Weights of a small transformer language model: 18 layers.
Each number is 128 + 24 x the weight over its row's rms, rounded and kept within 0 to 255. Layers, rows and columns count from 0. Numbers have three digits each. The size before them is the row's rms in percent of the matrix's.

# layer 10 attention query, 192x256, rms 0.241, rows 0-63, columns 128-191
099:141116145129129093160125105106130096116132141146110130102113127116156125100132104130125099130102121157168141105103103139166134155159140146169110141124112118114182135165124112118134158132112133
081:147136116104140147127109151143121168130119103102133136133134099118104126132143141103146096165155113133113094126165147079134166115105108122106127144118163133075108165120147143126086096113154168
080:120162122127120127150168156116102104082127107138141171115120137099108164140134122155144152187148090101179081083130128076165125090142119166140152131188142122109125122117131101140117157098124118
092:091138112155130134126125152173134131113124153146090145142125110159162135144111085142146139142128156122123107091135110144169073105151092105116156129110063110085095109112155137124150121115083076
096:086081119119118137143086152149129108115102126116107083072148175127108154160134114092054106108109143119117095137112152143111126173132120116155141136110125120112122128175123134136100088114140122
091:153143117121130106167138122096144148075118140146153139121098151078133131131097150177142113172098150128122113130152132092115128101177131141176111143118118126079106142136109111081102148118100155
097:152097087111152132138130109107150106133118140136140107129167111156096090148087126110151131151127129156113112153099135159142126166120087140138095143140115100118147139102129139143147111117078180
109:093126074089169150096128127151151165089135148121134139107108127124133115096127116141120077099124149099163124086140112102113104119117142125142098146135182145148150157128145145099162126162095142
087:126149151148139128135167127084119084127143129122168136090127169148129156122121071127101180162118130099157145120107106141158146137172109165138144151131143109105084124125133129149154127083078056
101:134106115174127121102124104165163170123136144134110075136087100094132134110135177137156110073111147166116127155130115091090123167120127104154097093104148138125165135143149148131094133155151129
091:100125132119139153102114110133145116144119123160112130110143118153106097138115155100166133128139201103099081126095149142112117129099107133089127139108131141139115118113160172129090066080143158
089:130105145107168121124036130110170126105100144144159127114121133100108148117146159149106147151108130125138109113143149110116146157121143160153151155114168143123152107120130090116116127100132153
090:161128119100115129106139096136109100125129160124088112135120110139155125094115105135118119133147131158141110150083123128147170106164129123134131139167127150152150129131145115120101158155106126
093:130137153135154153134124094149139159134144151146123150149127116136121113135122105127122101169111128149120101159108122153088083134115185170089107117080123187104134105145117131129136135127180133
105:119137129150120135126134113155137121143150124102145122092116103154137169088100114111138146130125096162126166138132099079131165144120144104132123151157130127151107149126101099082148141173128119
123:110131098129152106119085140141173148138144112099171097142170118118122157070145134124111117118135154096093139122145141120048097141113168134131151176118172087143143108163107122139105112129166147
102:136140093163099150137125128143110156152123166159122157137122101133164134123137106119112152095130149068119124126135130121121157160081097145141070145100133123130129094117132128126164122115131161
099:154123115128074153101107137114123167116107088114101101133162083138143122133111127156131142114115128220099081072099119120152120084145136189123150105141154121154068115126124138124107121131132157
106:112094128129111082107111120155135160151106177120095117149110115094171099167093136159103089075106124146115158129097113124157137145107149121183135139084115146147124127091150119149139138092090109
112:127116133124118129102124151110128120146130165119117155157137126110174113121147147160087105103106146122130156130146142142129125138111100114146149134108172132161093098151123134073110129092111145
116:148131159138086089111095110134123119102153122129147108183104114183157095112146151148112117109118143137071140124102098116165110123138128129151111146168125161158112147108128105134093152151124117
114:104135156132138161158107100132149102130134124122138106158111108127124144091067152125108146146147105089116191121154067145115136159129138148162122127143105127157128116150113147120105149169117134
126:122097114122093135085143155154152118130120118119127118152146147134122148125128150178163118137083137170146155137113132115118139088165125149126135136088084135104132098104152145096143102051169115
113:179105128162111109145149106132162140132142129130098095136130152127119080160164171127174109166141136109144121109149140107152147081150098151164105124136124140118136111126144139100123123101119120
101:131141138134075125099142169117122101151177123135133092126105145147162106110161099126109115093125130107108152128115131103119128115124117150138115135142128163170131119131117143091121150090123117
110:109157150121120103120139123142121114145160112126097098148123100095136138125143143103125107140130152154112177160137136157130143131141182155144112057148145184145128147113140128114098154111142151
109:126117131128118110109112103083123172117185142144113102158147154112105133108093180160095125098143126151118101086144121130102175113142092090152084114111136129161184140117129127135110121108112101
112:120129139137130127101122167140121118103153119131151126108134153151148099173149129167145115120110101155151114152162137129117113148161125108106147172126154133187148128152154127151101116128097117
101:137129172125106113110080126102131118166140178101107114121083130119108129108169168139168153159159109134143114105137144143140105121072170122132076113121116113113121099153133106144139134161160120
108:124123174121157107149162139137142109123123087075107160127124113182176139097129167144152097156104114137090133128091130133115149100152164152152122140123162149144174121112100088119132128097126137
099:118120100138114135155146079122127148116082116106160106165120145156115105152086130128127112101176153111152149128070134146139143149153119176145105105179141116162167149137128158117110139130167137
104:163144155121152139074083139124178105109103101139099154156167124140114140129146128156122141155110171121136131128171147149168113096127135124142138162144139142136120126123126126125136120099093160
103:100144172137145167143118147123085154129152151123155148092155114162130168148129131134111088125158099091128151150118073151142157113138143108164107160109111118141128112132131133137083124097161136
064:178145153126138137145098142120146098184128150107149097147136110152139103140145086121132151086115143083075103084137134126137078121123151130148164143124134132167119150149125136137185123189087153
069:115146158131144134136100124088145139122101105104113162138133133099135131089144133141102155167106137119142128117164122113123112117117115152176120127108125125141101136096135139190152152103099149
070:162147141114126155090095130117090103130149112161143135152143134117158111119088144132130116147146141137103159178106119119160124113124158147085146106105144146086148133158149090140098114128142085
084:172135138130144110100120118153093112147147133153161122124160132114139121137127183127112147074148121110089149154138132150145137104147138136112133087123129160148178120167124113130094110124160132
114:157142139095150137130152123166086127126133158156127111163116147110121137101094138110128103111110115130116143140087122125147144127131114121084166105120140141130145132114139119124068130126154090
108:138123157153109126137121130119087108192147070125147102133109137125157136134091170084155141110103134173119133091093123145135117089152170169080102130179118128161136127136110103144104152110119150
114:150132086112140116113105119157128152157087089121161154090168113157084144119133100133154193121135116126157100164141139125087091141081114115171106139086151152113124146161162170115178149105155124
085:155144116109122099102150158115176114154101121091107084117113131193105073106136122124142142088130102133139111149116119151118124120175120130130105095140084176165134095108088118123154114111172128
079:179133120099129136145126137159073123117083149129118120123113105141126162082131157114087113129172147150086124111114116174128126132117117137124163161133141152145126127100127103103092123123120140
061:125082146163122097151090135085133093159120136102138111119127161087146117114120086106094156144156131142108117147091158126109103126120126100175133134147149159161087138134150129114131141146116153
063:139115109131094115170073134081151123127146146114078154134108122116134117083135099163107152147166130127118157125175143151141114133113130105181126123116127146124124149129138143091157162146118129
067:160175114144094104146114135137098136128140164152111161149095119163146125074112095113128093129118143115115141167135156139141172095151122119160129115134126143117136153132125145126126148135144132
077:140176123102091142150162137098126185106126135148140131131096110095119086136146127166123123164141115144154111131137137118115064084099071121114172115101150119170105125130125134113141138140102147
090:119140142122170132140149106111126166119094098132089126109104146125103105128110112148147150143131124130170141138128111160123198146118122104142123151126109135128113123139119080154139137162101131
118:114147176127109155133116087161134150144114157111140126154122128114096122129102124175184113163102136158110187146143080159110152119107100159128130110106151132120127106133161075072116131140089178
100:135122119132129109093133133091125113133131123118128151118147138128163059137133124126106147129139140107159157102133072130139116117145134109182102127135129144134134146126158156115157120088096088
094:118132143131110070101140143123110142149115124115136111109140125092125107129157145178117124109138120124169108123114126185149145140107133151164093073153125125125137122176081127088151098137103131
114:135145076186083125138120101118153138107113127134148144164153142119102159095142157174147142153158152120142134142104121156112145125105137143135140142159149121140178142106140127135172101120145136
112:134126117119114117127081126130159184131099067177099137140134130162102103102166118155129122155149091107107096126119098166128135097127116130096087135108104085105140118146121158141122150116138137
109:121120118140126156131175064166116159146168112121124148120126143128118148111103140101128139158098189121100110124127155145102128091121115135114140118150119124114103138120139072164118140090133128
111:159130075122097151129137096164106152117078118127098138084117099131117143097072154150134125152147103136144129110081095153105129135146124155169133140128149152066111140164132129086110120163126146
111:178146131138079123146156172133138116150146119137132119149111117139158132129123167159151155175191159173137107117099129136142115088140122080128111124131167151108158163111098125134105084077141133
114:132098145128166099096115138088106136089092097079095146115118199134106159092128154126095127116124139134113148126137176111123128174135115143144106144089129101179154112104085133130112130152169106
099:169140191153088117105147158162152128147160119155120097164110111126150136108107181131116135142137110145081089137100139145137145064144151142155093080166125152077124119126145141108117084142111130
116:123123166131105115141133101069092142107157171098110116153087112083129161123084093057135098152123099163150132159119113090126116145120125121144104132100122096113157129114139110111132105134114125
107:110115120162124118129119098132140097145134151122107100118136143130127130165087121147144152120102165150175153177156113124105105109097136134161108139153185115114159134158119131201137110112060129
114:115115101131123120143156154098068123127100128115147149165152077121140145138105169124149126114129111142102165152137117098119167173114135147178109156127150108147098151113111114127142134119162091
101:131133105140114100131131134145155090156149124195110163169127120143171133129143145132153138132091113113191137099170109147165140087133094128104102147131154111146163113142121120139094107093147131
094:146149073077136122129153123114125156099143123140142093092133102128100090094132100160136129122134120121132081125136170135128127106109150124175124079120118135129095174090148128096185135141115113
098:114098124137141103115154113088170148144084124174165189159141129156093094141138138162143139095125135105134162103117114153124091114175113128145118094130090133093185125097151136127128103120163148
115:139142133115151113145159115137103087134132154107150117130166135111144151124124179115123149135154134155107159124106107078132134120128138131191114138145096149109126113121117112163133078107127127
# layer 10 attention key, 192x256, rms 0.246, rows 0-63, columns 128-191
081:123131188115081132132169170116129136101157101152129105146113106163163087116158103121108149136130098097139098144142083138092100169125138077129127157113125145117118134085125117147145145136128122
091:133144115139138167132110070168100137197100125138110132114119092124167161146126107073104112117108137118154135149096104202178127116135136142058125115118124148130105082158169153135166158162129129
072:118173141109131110112141125103110168162119173082105123141126152146126104170148130145121147124131126076089118120153078130172142130120126089118107186122134124126131083128090131142133136150140105
088:076130127134148144104112091111131155107126102162133115113134065125142111150127059110107124136120166107108116165100134134116050134094125128111136113151107151130098138150167120146133169108132121
093:119136106112112096128116120134090097097144093107119130103110167165165142155160175126085121090158091137122118110122095113115156120155111153109126110107133122173119121132127136126109182125134084
095:136131151134116182151136128142127134134119156139111153129121128115111111144127047148119118133123137133124127126130118140115138129127128128127143151145142138080083138097133135143140146140167132
117:104136114098107100127132133136145108088117128097126178177162119153123139083116142120122136116151124083119198102125121173093128129062106143160103081092132145125134135110101130113140102086139149
114:143137098150101107126090119118094185112109107115100121121067130123122104118139102158157135132127148106174070147140147134149129129137138117172109116101159157153133134142130129139106154136119123
095:095137150132137082136116115087155140116133092072129118099115154126086097153114154161087133128131113148086120080105128080126133114085149089150140150094116155121135138133113100100077067171126116
073:140128146082095139154108143115098117112127132172081092105108108124135103128143085131084089150111141144135116118113128145111105179096128151133110114167157143107106149121128154118113109155170137
101:180105129124165134112124175173127156142108139140109138107162122130112131079116080127107106130118091140125104148143075123087080163139131119092160118156139120059086133111135146147129117148160158
083:133084123145122127112104140121087127152107135151133090134124147189143101118118074133068089108132168134095108134118118143131119164121131143111163148158133135061128124120141142113142105137140121
093:131103110145147138135150096095077063176138074103114129152095178142141108106144132143139152086143108109097151124097134134119160125140113098137107123098133149121153160134118128105106144100131121
100:125074146113148108119161085162138144162106117104151124141119112173110167145095129076107116116109111147092078147109130198131151123095147131129153158146088138140135111125141130147142153127114164
105:139138127095095082132113099184119156134116159111121162163150125120116163099118116099081097103117099166115149133153140137106151130150177148106120132156160139131132132114146143124125104140122097
127:141150131129107144101137106132111100113122139090084139169132139110091096111153145161091127124127132094140136132161200094090131136160118068115126098138167104117114126165133170142143121165112115
108:114129122169092162122153123128099110120117127131128158140133141155110107128128154124136138161097147123069125140141149162166120140098137123157130102099125102124136121124154125122169169091122145
104:129130156139135115140126110141103147114110143073127119125182125134158082118124134147144128111149120174126131167145128118162146109149143159134117151120137155158153080087124121124133139114129152
116:103140115112155135132118167079117114142118121115103152136124145114128101101118183125130140076076113106118151091116123118127157133146134163165141167147118107131144102146123127182135138119126149
109:121145140123115121084104124180135128168120133125142127154166081120100135095135108133080107143151133144176125158134135131151145084129107142078127118103148109159155110111149133138107175135110097
114:144123140146120113135125128115115106177077143141137141126115113150117159141129106102093087142135152111118144166146119151119082070125102109166129131130139146120182130151119100161109190152089108
099:128120133142142152096168104178128118114147157149124147164141131135129157130093144166178148149118157114115117085117097121140145147081146117122114141098144103132112155123088164110103106079158135
110:090115160126122120124126101127138118109107108155149132125144143122124139136182100171088177172087111115147172124093126108098155143114113101128151138099104113084133135111149103106116087102135159
126:097137145141123109149131120103140120172162137141158094100149116069103135147127153124154120112105161075153158158131087085141125128105146102133121138126118114132142172144133124110145124116154098
102:126135127149105104122140151145104137090119105139139126120105114156143080118094147165143149123130183122127115112169130121121115168120118118127155116109136156130098116127110180060134124127099157
109:108131123125154138082130130125115168130166112119154122105152122147106103132119123099118089133117146148171146136143129085133112149135170166110117126094145147110144106182147167160125132173093141
113:087117145157096135154115117112100146142144153159126136145145173153129130131125122113115089086165135126129112155133118118129145109142159139160116125120148094108123155107166169117121120146125110
109:132126179147150115112133165122132141110175138143170095081111120138118103140149118124161153171126166141131169146148155096135125120147119134121108135141098125105137133118109138153125163135156106
101:114120133135144152124105161109120137115146149124066145120102108138144144117141156187110139119120134114136111150171160077126145142121129105149142137140112123110162160143069134102129101177094124
115:161164116114127146138102134135116135128122145077152194107141093159139126095159171148137170132149131124119148167107153119156096118120085121157132133132099090136145109166148099124139140156156123
102:149116139150124140133125114092125120155099125154117141089104136088140125147123132122122095109155129155141162119100140116120113131142121122115170159138111076127135090137111114124091125076160121
111:129159132103112142109144144119160101129160099147141139120139113135141097117102124097139165151115129120182151177148147110104113116115146124129142093145160145128100097160119170102141147120118137
076:133109088100134085114137146169168142138098104128134094140116168109154175146125123079176130112137112102103136122118165120133094093126144123119138099129112116125076153082148141149120121164105061
093:128173132128165100157117166122130147139094145118082158130121153094120121121091151182126088135147122134190169167093135170103104109134125128119081107142185142142134125135128142127134115093064160
073:107112102097129145111096136099143136092148156133099117121155107127102046122180104140144117115138143142135096190142140110111126154111118119163115203108116117077133151135129121116126139140109102
069:130125128121102128108153111152105100185130114141143122124120186174161146154123149092177131154128114102084129125171126122121121098174142130119094099130092125108116097138115135123096116130155086
090:127124123093130120107108158149123112119134132134152141121141134146155165135105178076088153133125114160122139131149079123128128117148162106134140113138129097162154103084134174116115122102116105
075:115138116156155122125120121139128102172140116088137125109169159141135140152111164133149123135105164121147118126133092148132121082147137123196099174143154141123120135112170130163109161097154116
097:110145128140144122160166137095114118091135157156134111138128091111111132142100092162130083120144116141107108129122168125134138175093148168075176146104132130118110082135134102118171134151130124
100:106128145109160144175134088126132162111105111152153131134114121098147163106117195121150142127109069079138094122090153184131100156103125116133111115117111142130138101176143165097141166142113152
098:182087104122109147099113122094073118155132099159143149131142099117106166142146110102106135170150148158077151131117159119129124123113140131108137121068140132104134120137140119109144127129172151
078:106115129150139112129113146101119102153162132120140166155169115088136140160122110109122169127126117127072140130203110121130099135128130092153138124108149133134160132133132160078132133098119153
078:112179142087061100145123122152130103124136187160097139147132099160117167125172174182126147112131158132162129096152114109158085132125106167163101132137119117152160101110127113094127114159067138
071:143083135136070130104148143131111144173139161128125117145152159110091070107127070141148115143145150134143115151095162154131126112127138136125111179084139114066117120168106114132120155133145155
064:081102131098102104151072132109097146141136108123130146130113125134154105122133132069083142138121132127092135183154107158146161084134136166153138117093090099113122141126126105148123124210111102
116:156131117113099110137096114139113154147145166157126131104115104099114079106123095119096097151126125108114133141151102195133141107147169113142127138132128138114083134128156154135138170152137109
108:133073142102145124143098101109123135150108116140127119108121088131134114127120102137129087134076133153148104136117126138108106144134144151126146141115113157096095135147142109157131153171135118
144:117134136105090127128103178100111139137094164150152078155140120148133121128111101126111127119142140173092118138151140112121170142062114178135151130135153140129133125132129115175136156127148106
101:112136083141117110138103138094144130134122118127124228128130133146140107166131079137116082150151161134149137135154103082146103113121162109150108093138094094153108154124152157125161180128116138
099:163122115122128141153110149121138182129142055127082121109147128156152088116105169167127100183071116102099121156112140073204117147142088115097121106092154159115171083120133116101200126137115151
121:175132111121160103121137088151095138135138122148103099109168098135098181092119165142095169128153126149157139161135106159120161123123127162138183101102104137100119172120134107134150130115149133
109:105124119143133089152125137119128119133150131062086132106164124151118130142109106147079080134161164093149127141160105128094107099151124144150110147123096117095123117071115122207152107137158144
126:094125131120148132136124122151092123123139101135122135155153120121115152129129135097138172130109136171119139096115124163121117102122112096156136113144116132141114137105080107156148106137100104
098:141125098132095106129140152125114107128095131149129175132121101136132191133149147110173106108084130178189159128129130135126128106088113070076120110161137118154107113127148097154134168105145104
125:107104118134127148093123130152132108133127131140128093140117137096158147130141137145166126119099163143129148138184179164132127107118136122181106081107124114141113133117114134149131146085139132
119:095156170131167136119141133141113139138132091115115107109117107133138115132178128130126142114150143118126127142137105101115146107098167135137128068146086160130109144127103139126107134125109139
098:156180165123111155152159134170093151111131127164129102160150123094162166154123125160147178185119182155135102138134131090108117108084058138124117094130151117108121133128138145090099113132098129
105:143156096134155091133160110131099129115143143119133098131137115116157134100082141121140197162148098176149147097124089149135094135110121181133178134111114132126098136123132163140150109123102147
114:106106112086138090158133101109123126083151125123110167147114113126124138079159161129190169113113109171130097127146116112102100118111131090166105078103116119094109144106148125131125144128130110
117:139149105134148123091189101129132160112127166125104146147154125122142105085114112127135127131082074152086167132131114123154144104100117106121156136108157139095140148121134143116132122176138129
111:126137123108138124180115126116141154138085122123059144140097129138124115111122122156114132135092154102161125170115128120175138134172156155087141134151121167126105124125123118137142113138155137
105:129146132141098141126136082144150145133158121154097126100134097126143082101135103154141098114145135143096104158110150135139136107137142103078116122104122131164132141083126095112112157168109113
110:137100102140135153102143119119139188124094125155118132130123149132153108122119105097086126119105122093155107125089127103108135116131147170143131169130151183108118157178133134136144128140188104
123:158117141138100145115123142112109117123136135143120118101142128160093111097130154110126136116128161156132104093116141127115145142115121139184135148162118129099150166123087128145152127122086168
# layer 10 attention value, 192x256, rms 0.265, rows 0-42, columns 128-191
104:126094129096109155151102081125110127110150146119120145102112076150084089145111117135155158151177099135117066129135126129140117103145126131125104140109148083132142107146141162133134151135084124
114:143141111120079149144128159145195139105153094153153133118121134172136111127150114148106106102164146109123127157146122096159204163147131130133112169156145110110182140134121128153136073131124135
114:146092126126115122144099101137109029121092121132109095111127122142105134137083131097107132146180145160093113079124149112155182137127144143137156130137130123136135091152116106117150159109122170
115:169091089082167154081117120150101139095137119118116119150143124183120115131101141134124101120115117109135153157102090135109102119135123156128109128110110145118114169129094140107112118116097121
107:145089137154165104131176092129124112129158148118108138096154112123150151150162119150093140171108131113131128171139128102151113131154113108129115160114151121090145071142123154129161115136121124
099:123091189161162097140153134119108132172153102124110119114151101129108094142088120135126086131160140077158142126151076123138131088131085096128096176139154132105109147083165171117104114095133082
108:128108108141120140118145134111093150132160107122103145155121133083075114140116142174116136141133071176149106181121134123170134160074108172158115118132164085131101144140140134128104113129172110
111:131113134181111104152086137090094127117084175089115146110165115118128124118183166148130121085139098137139131116144112142155134134122069107141121151171128135108127160141186089107131097110142123
108:130121115119126118113114093089077155125099096114139123130107098118158082101139141140075126145106143143114132099148153109120127142127079144171136128167093110124118132140145132149125142132116123
118:111154128119152140176153111119091116127121155125141154130155159121109096108155156176129070109119135137120174169152109114137066131097109108106159117121117108129154113161089178097112150124171099
116:101104149112131132094135135124112110126161105161128146129121145126104158174090136087126122104117089176103121126108128124140135178101161096092126128130151118110148163159155127166137147120133166
109:085123165149140158148133131110123118143122135105104171114156137134138105151076135105117127149136148144196182134112150111127125139096093145156127155118090155128104124129141150130172126174123097
112:153149145147113129142110170086115135050166108171109119106124125100132149144102118112081118154157140140131116137139137102123149145139125174096124124179148107131124101133129126107136093141160115
109:159078118120139140137077148127143098132098128154141092148091078075122084106163128145144129124130120100134163090125116140148113096088155139159162093127092096115132123156145162141128149115160144
107:141134090127130082119123152114132116118151149194168164120083105125158147111170120102130133098154087103140126131122115149145119137119098087119133134127093121132142115124120113163139090107107141
107:119110097138124134127090116092107169174143142176139133087132169137170124126124179089133129113143170103147111154150116152130125117131164118114124139147123131107088161163138155110126117145131170
114:145158169134156106111147137121125116114131139102116124136119090171133135112128080113135165071178111133163158146127102136107144152121101100128115113165107153157077152169135123145121135096106143
115:158168153104116108150140115074110069120078144185132142060148128124139171141151115111140138137146126151155092109124134122132143116135177142100125128145135144120126132117163120104161130133126123
108:134151105150121129131110141149152134133107106106079063137124153129104103164145138123163095118142154130117121144128115146129087152147147139174137151126148146093143167116082158087130132101080130
112:110153114150153122145171104112143182080107171145111122131125142096104130159173121163097110122141135118162149143153139116124135119145103131099150124123112137148145098089136080140152130150124130
115:169096144089108134118170103141137119155120119137127115121114082073123126109144159125120124097111148137124143122104141109131149148188139127140144168186168106129145140122110118149124097142108156
109:151110140091131085108124143133124164102106128119122144110139153135153107140134123134137095143126127166140153166124109122144133121169096141103126109170151117097092092151113157166144089177120123
111:141147083163106100142127162181092122104107110119086133144106155109142160117108159174110133162166155128134087125136124151131156108161124149131116115095138128107129097144158141117088168139144109
109:145143139126118134161143137123103129165094108117111144124085154125133080107141103148100160096161163162106128138143143164137116100104137129168123146100092143117075119119160113131104093114120124
127:133146156121108112113121157112150121106132099147120116151133102101106134131120141077130152141119125174127076157151125116119140118133124118121165088114161115147112139153124145151122124114135123
114:152098151151182116136141102117140138112124149140136112128131128108141121143106119160130135118121156116156146144113136187128165128143122114083091116110150133114119068130116139118055155131099108
112:157133121110115132160102152112109114157124109128139130177109165126136173115153116157096137125156160144148145141129122130079038158137106151107121155168147115127097126133108100134162136132125125
112:142110158135174174141114128167108141131161164091142143125130170125132128147121138154172173143093119115146111117163134108109162104150094156155124137106129149133087057139102111092119141110145135
105:112163131103124126141136106153146132138143155132150107104191149138136134108136099158160138126120115116100128096106144143105127107080123108148123103136132104135119143135168118135126113158163105
114:117112117133097139137139134077129144127110093082188147128114132099143130129146142163162132161161104129074155126119145111113145117092135117129109096130128083136124126120100149157105110113092114
103:137118117161068126116108090148141089127127156158096178168148110094159157178183121104110138095119138140127172158119110083152130154162136090151159124104161091120179088100109126139132113163137119
108:152120080150133117130136125135101114145123130087124126154160146141139107072148118167104097100099155142157146164118137123130136159187078139156124110095122167107138172118139124121106169129090128
096:105135115171094122121145107095127147129120112125135120169133139106094094141099118122099162087106083115170175131108130158129128150133100094079100114103094116150105128175131129139090135130115104
095:131091129121122145110154097100109116136178102151113104101139107130154113107145099148151133169099153130139149128139118112089128128138127092104120136125073133112152145141130099174173170128091160
099:129144193120122092145106147183137143124099072105066127130096136108120113151127138107148147108097096117100118156136128163128151158134128101118131174147114133138090104110146120089122133153103157
104:178130150116091132156171107114104134119165170110173089143126097110196151132125156154168139194104091111111139108120137160156111094109104099131147107119149152114141140122163176100146136119143150
099:137126146115127112184098113121109118139159097098104151119106161097148115122111124145110101125131147120129150136109131117153113133148100114169110055142121136083147098106087110127182134096153108
103:150138124146129097124072136136150124116127124098140158148176142097124137100114154105158139182144119191099068148142128139140117116117115154157102156144133097104117114136106147130121157183092120
095:092120097117156112132128157111139086136156167097116105077190107095158100111125112134137168117105140140123162139143140082146164197092126131129140146063105120107158143071155117131138160176167102
099:145128122127132131113138124153070117151127085134131071110169157097134135107138111125162126154151100081139141147124187135143154123145163167184110133143161156108123154137130152144174137120129117
095:124097139113137094114154131156154135121113140111114205084088106090128148143162124135134166096123115157091128146118111100170100158132066098162148115163083114138129101124165122117173105164126143
089:136148044095097112141158112116116102145114134146157114107122115155120148087102136129121140091123112117117099102109083151107079127069139131115091097162145101123124149118138090135142121194074168
103:141151138139110110116101181124141108155127126111171150123121094095124165126084106124142125153180120189129125093180132102093121082172135148116136130098143118158166111135135138110185110121109141
# layer 10 attention output (transposed), 192x256, rms 0.284, rows 0-42, columns 128-191
111:121104095147136115172141119081100125137141127127127088133150103172109130163127087119152133106124148133128119168123149114144138109136127149163103133090126165126131135139157103144118129145124172
114:120133116128150112118136140114146123125117123135127163116118156164143114135124116114080117111138148093129125143103149119154126144134099104166065141121101157161155150086096102115121129095168138
112:082112083151135122147150095108116117101133120187123113125120115112111121126115125137127131133139107157137130108128144121119162163145092141133168176130127145120118143137165133106116111136104122
117:160131159148135130134129097118145148150122116100135132128178114167167100140100149162118097105155149176135081120117128114119143157109168140169106098126119148127127153128122146132103126141151140
108:099092110123123107132141173187120116151143110130099108109113130121125133132112030101094118112135100168134138077163130151145130133090095134134154122121119105115126122150076105119128090131182152
103:122105176140112092052122099128153123125143103116118104084145083103109126166149098116115108167111120140128129134140130083140078116086113096137138162161142107115104098135162130135131130113143106
104:153118080155134134160138131160103069123119161146163119163119178120085139144143118124163155155147178132128109153149145104151144151100140114136151134170129134134172131132117144071134130114134103
114:126160179111131111137135108151114123151116095113103102131113100114126093115105176138149141160134140124114157111139122115129114139126124100095121124169129148079156161093116155099099120173152133
107:054110156178117137170116123135101091153101111117155121124116105136097181138142160126144158152170148122145102133131168147124124129141141155121147099129108149065096121142111158144148146136152122
120:156108128149109157133088141133107095157077072137121105122111142162120113178122109136138120170153143154096126093109121152137133106130138131106144108157135109184072113146140166154132109154179119
118:097118131109168156109140141149153111129133115137141131123155131123140172180125164138135124113098120116143111141129111102106116190101103083119132138120144122171131104150136132185136132141155166
110:135113130131154141067100127082128118140130110124134163133112130160181110140146157114124139146128146121131099126138099136144149106093074086138179150091118112127127137126093155158170120135141081
115:093119123124092140124118151102075124128146146145160170118094170149135148125118136136174123127126116115123107194093112101120110090136086123148108148113121180150105135131143111098143124091151104
112:184162118169120125138127145099098154148163140075147133103095082138136150123120144114153136116141164118122176142112143153175138138105166125179122124103157120119153155150121160120133172139153194
108:142126145136138114112154163110151160140167111127154133125164121105173130124134102133110152117131176178123125078169123131129144116121114109096145159128160134127113116117088114135067106091153123
109:128117146100108095166128127126101151154112124114100104139093138094141073145088118134131140086143143103141100123142167124119134150138144098108096171122099148105102161135153196126120118129081122
116:150132101146152119141148093094151135176051123132158146142141140124131136099152090142165103107102153131092121069096149131139081095156118127136098151130085116136143111115150069138144111145120136
119:150125102126119113117187159125173102146141098136162154113155103150123135127155114177097089168104120138101121159111142141129143124145153109116121148128122133085110151142164141100170147128108115
108:079136137163121103155150145102107186151133138115092148113093100153115098125096134155141102153091089177138168114130103059125143102159121142167129116129130096137155121108131154130136151130121144
116:134126130136073138125117083136139193117168154131106129116113135112126153131151129071091143147163113141166118130164144119138141104130117146177131104131141119165131118152152130093178128201177113
123:099128139195104124128121203136139084155154084132121137145093121121114126154120159118139139114073123141120124127188138145127101164146140121109092131130147129145128132117120110106099182134143111
113:143139104110108110142115105109092125118134130109144156114155185136132120146133126154149080110087133125189122158092136112138058140173145134090129124154117116107156194138130121143118168163128067
111:131161102145097129059156158162100129125126129179144176101115133130131146116099134159123132127069111076143107150100131138136101122158143151106114105123096173126112132096111146145124092139156081
111:122143147107128147148093158095151136122069156100110112132112108117114144156157155147127142128120110133181155120115133149154132103096138111117113120130138165133147146129125120187109059170090102
128:101073135107141123099130158161118120122121119132174098107138159132121091141154166086095150135130120152103076144070121147104148160139126107123117104085146135128117138128120156132123140112096149
112:125173127142110125139128125156136154097154136107100143100133119142086120122163099101159145084120139147140108125121119110166070098139153145071117094131153105156135155125141134155135134158124122
111:115149152133113111146112127135135125106122131158169136154171077113130126099135127087135139095164133131108138084159096093081129129111120095129123168153095160163170124149112143120167127142106132
118:166151134108102131163145093156103130155159132105139143145066176142114148163168138114121133102142133148165134122171111116125104119102138135122098140127107129135126114161109148117097139114105107
110:060097127175142162154133141125119070129113114130135152102153136138151135112109090150130183110097172133105096092142116125136148110112133114136164166196114095133112131134100140167138088095133092
114:122121136138153138129139090106114166116130135144111112160106109156105144143164122106127133152149099086121143133129132077151151139142139115137154108177145092112165134102183159170150084145154140
108:152152126139126158091139131170144098184132184111103117148142112109129127183154128154084152094156140097124092123134151132143098135168098148123111087102134122130156142089142113087135108146173108
109:119112142157152143167118130099160114118088108143156171124124115124124137102096101105104159135085127143148138103115122144127105134143173145135099157170165176085154132134119103151091118167160122
094:099111106113137140136149116106147148116091129125124133138128168132123099142157147133123125149110106128129086127105144160139112147178090118145064110117083181137146159118102138160135113135102124
092:146120160139104143153147134067093125160122104116120062143106154089175058139134186132118108118120117156094127113124152170151136126157146083110136137127144145145091191147114178081128107147092130
091:094160135175109145134133121093127125123090158141184121160085106135138150085149122142158127141145112138107118162111146107130100161152111100138114122113129080107132118106124150100134119176158120
100:140148123078147137118111153145173130158143143172120163134160109115123142145163132132146141135157111115116114139154126179127139134121145138153171116137109114148115114118126115130169098113143115
097:117124138137103117187125091137118129131128101106091123120142134105083116131153125124126129137177157164095130163130112121086131109148102129181170148120105146123115081119133113086166145122127153
096:174118138116065123141167163186103129109145148102192075117163136172143106118129095119111137160197120102123125121129115127136119092107153102081132107174152161142110145140135129136136144151100135
093:135124120093109142124140097114116107148103137189152113128080143148136113138115124108148174110103120151103120099116161089164129093129138129113094108155152152125157114183127136104166098143078154
094:115170147123091122174114157147124120172172138143132114119134123087139165148122112122168117121103185154158112123121135121119128132113105157108099119117128128093112144101103129114161128150107128
092:126136115091102145114144107119116132096109136143150142111147148140156100126119138134102120074154090122142141113121151155102146099147132130124119106089130129151114102127099146080157134141097150
085:131116121116145132133149196164161138139101128167132115148106155149127143131153136108128134112123144190157147104170122094117128093133132128115162153106121077133129118160183147123110127094123125
099:098203126158108134131132178154152126110128136116148139133149149131168132143079132164129118165166152120138122167094113085106139134139144149134134147171156166168090128065134123130162116145079131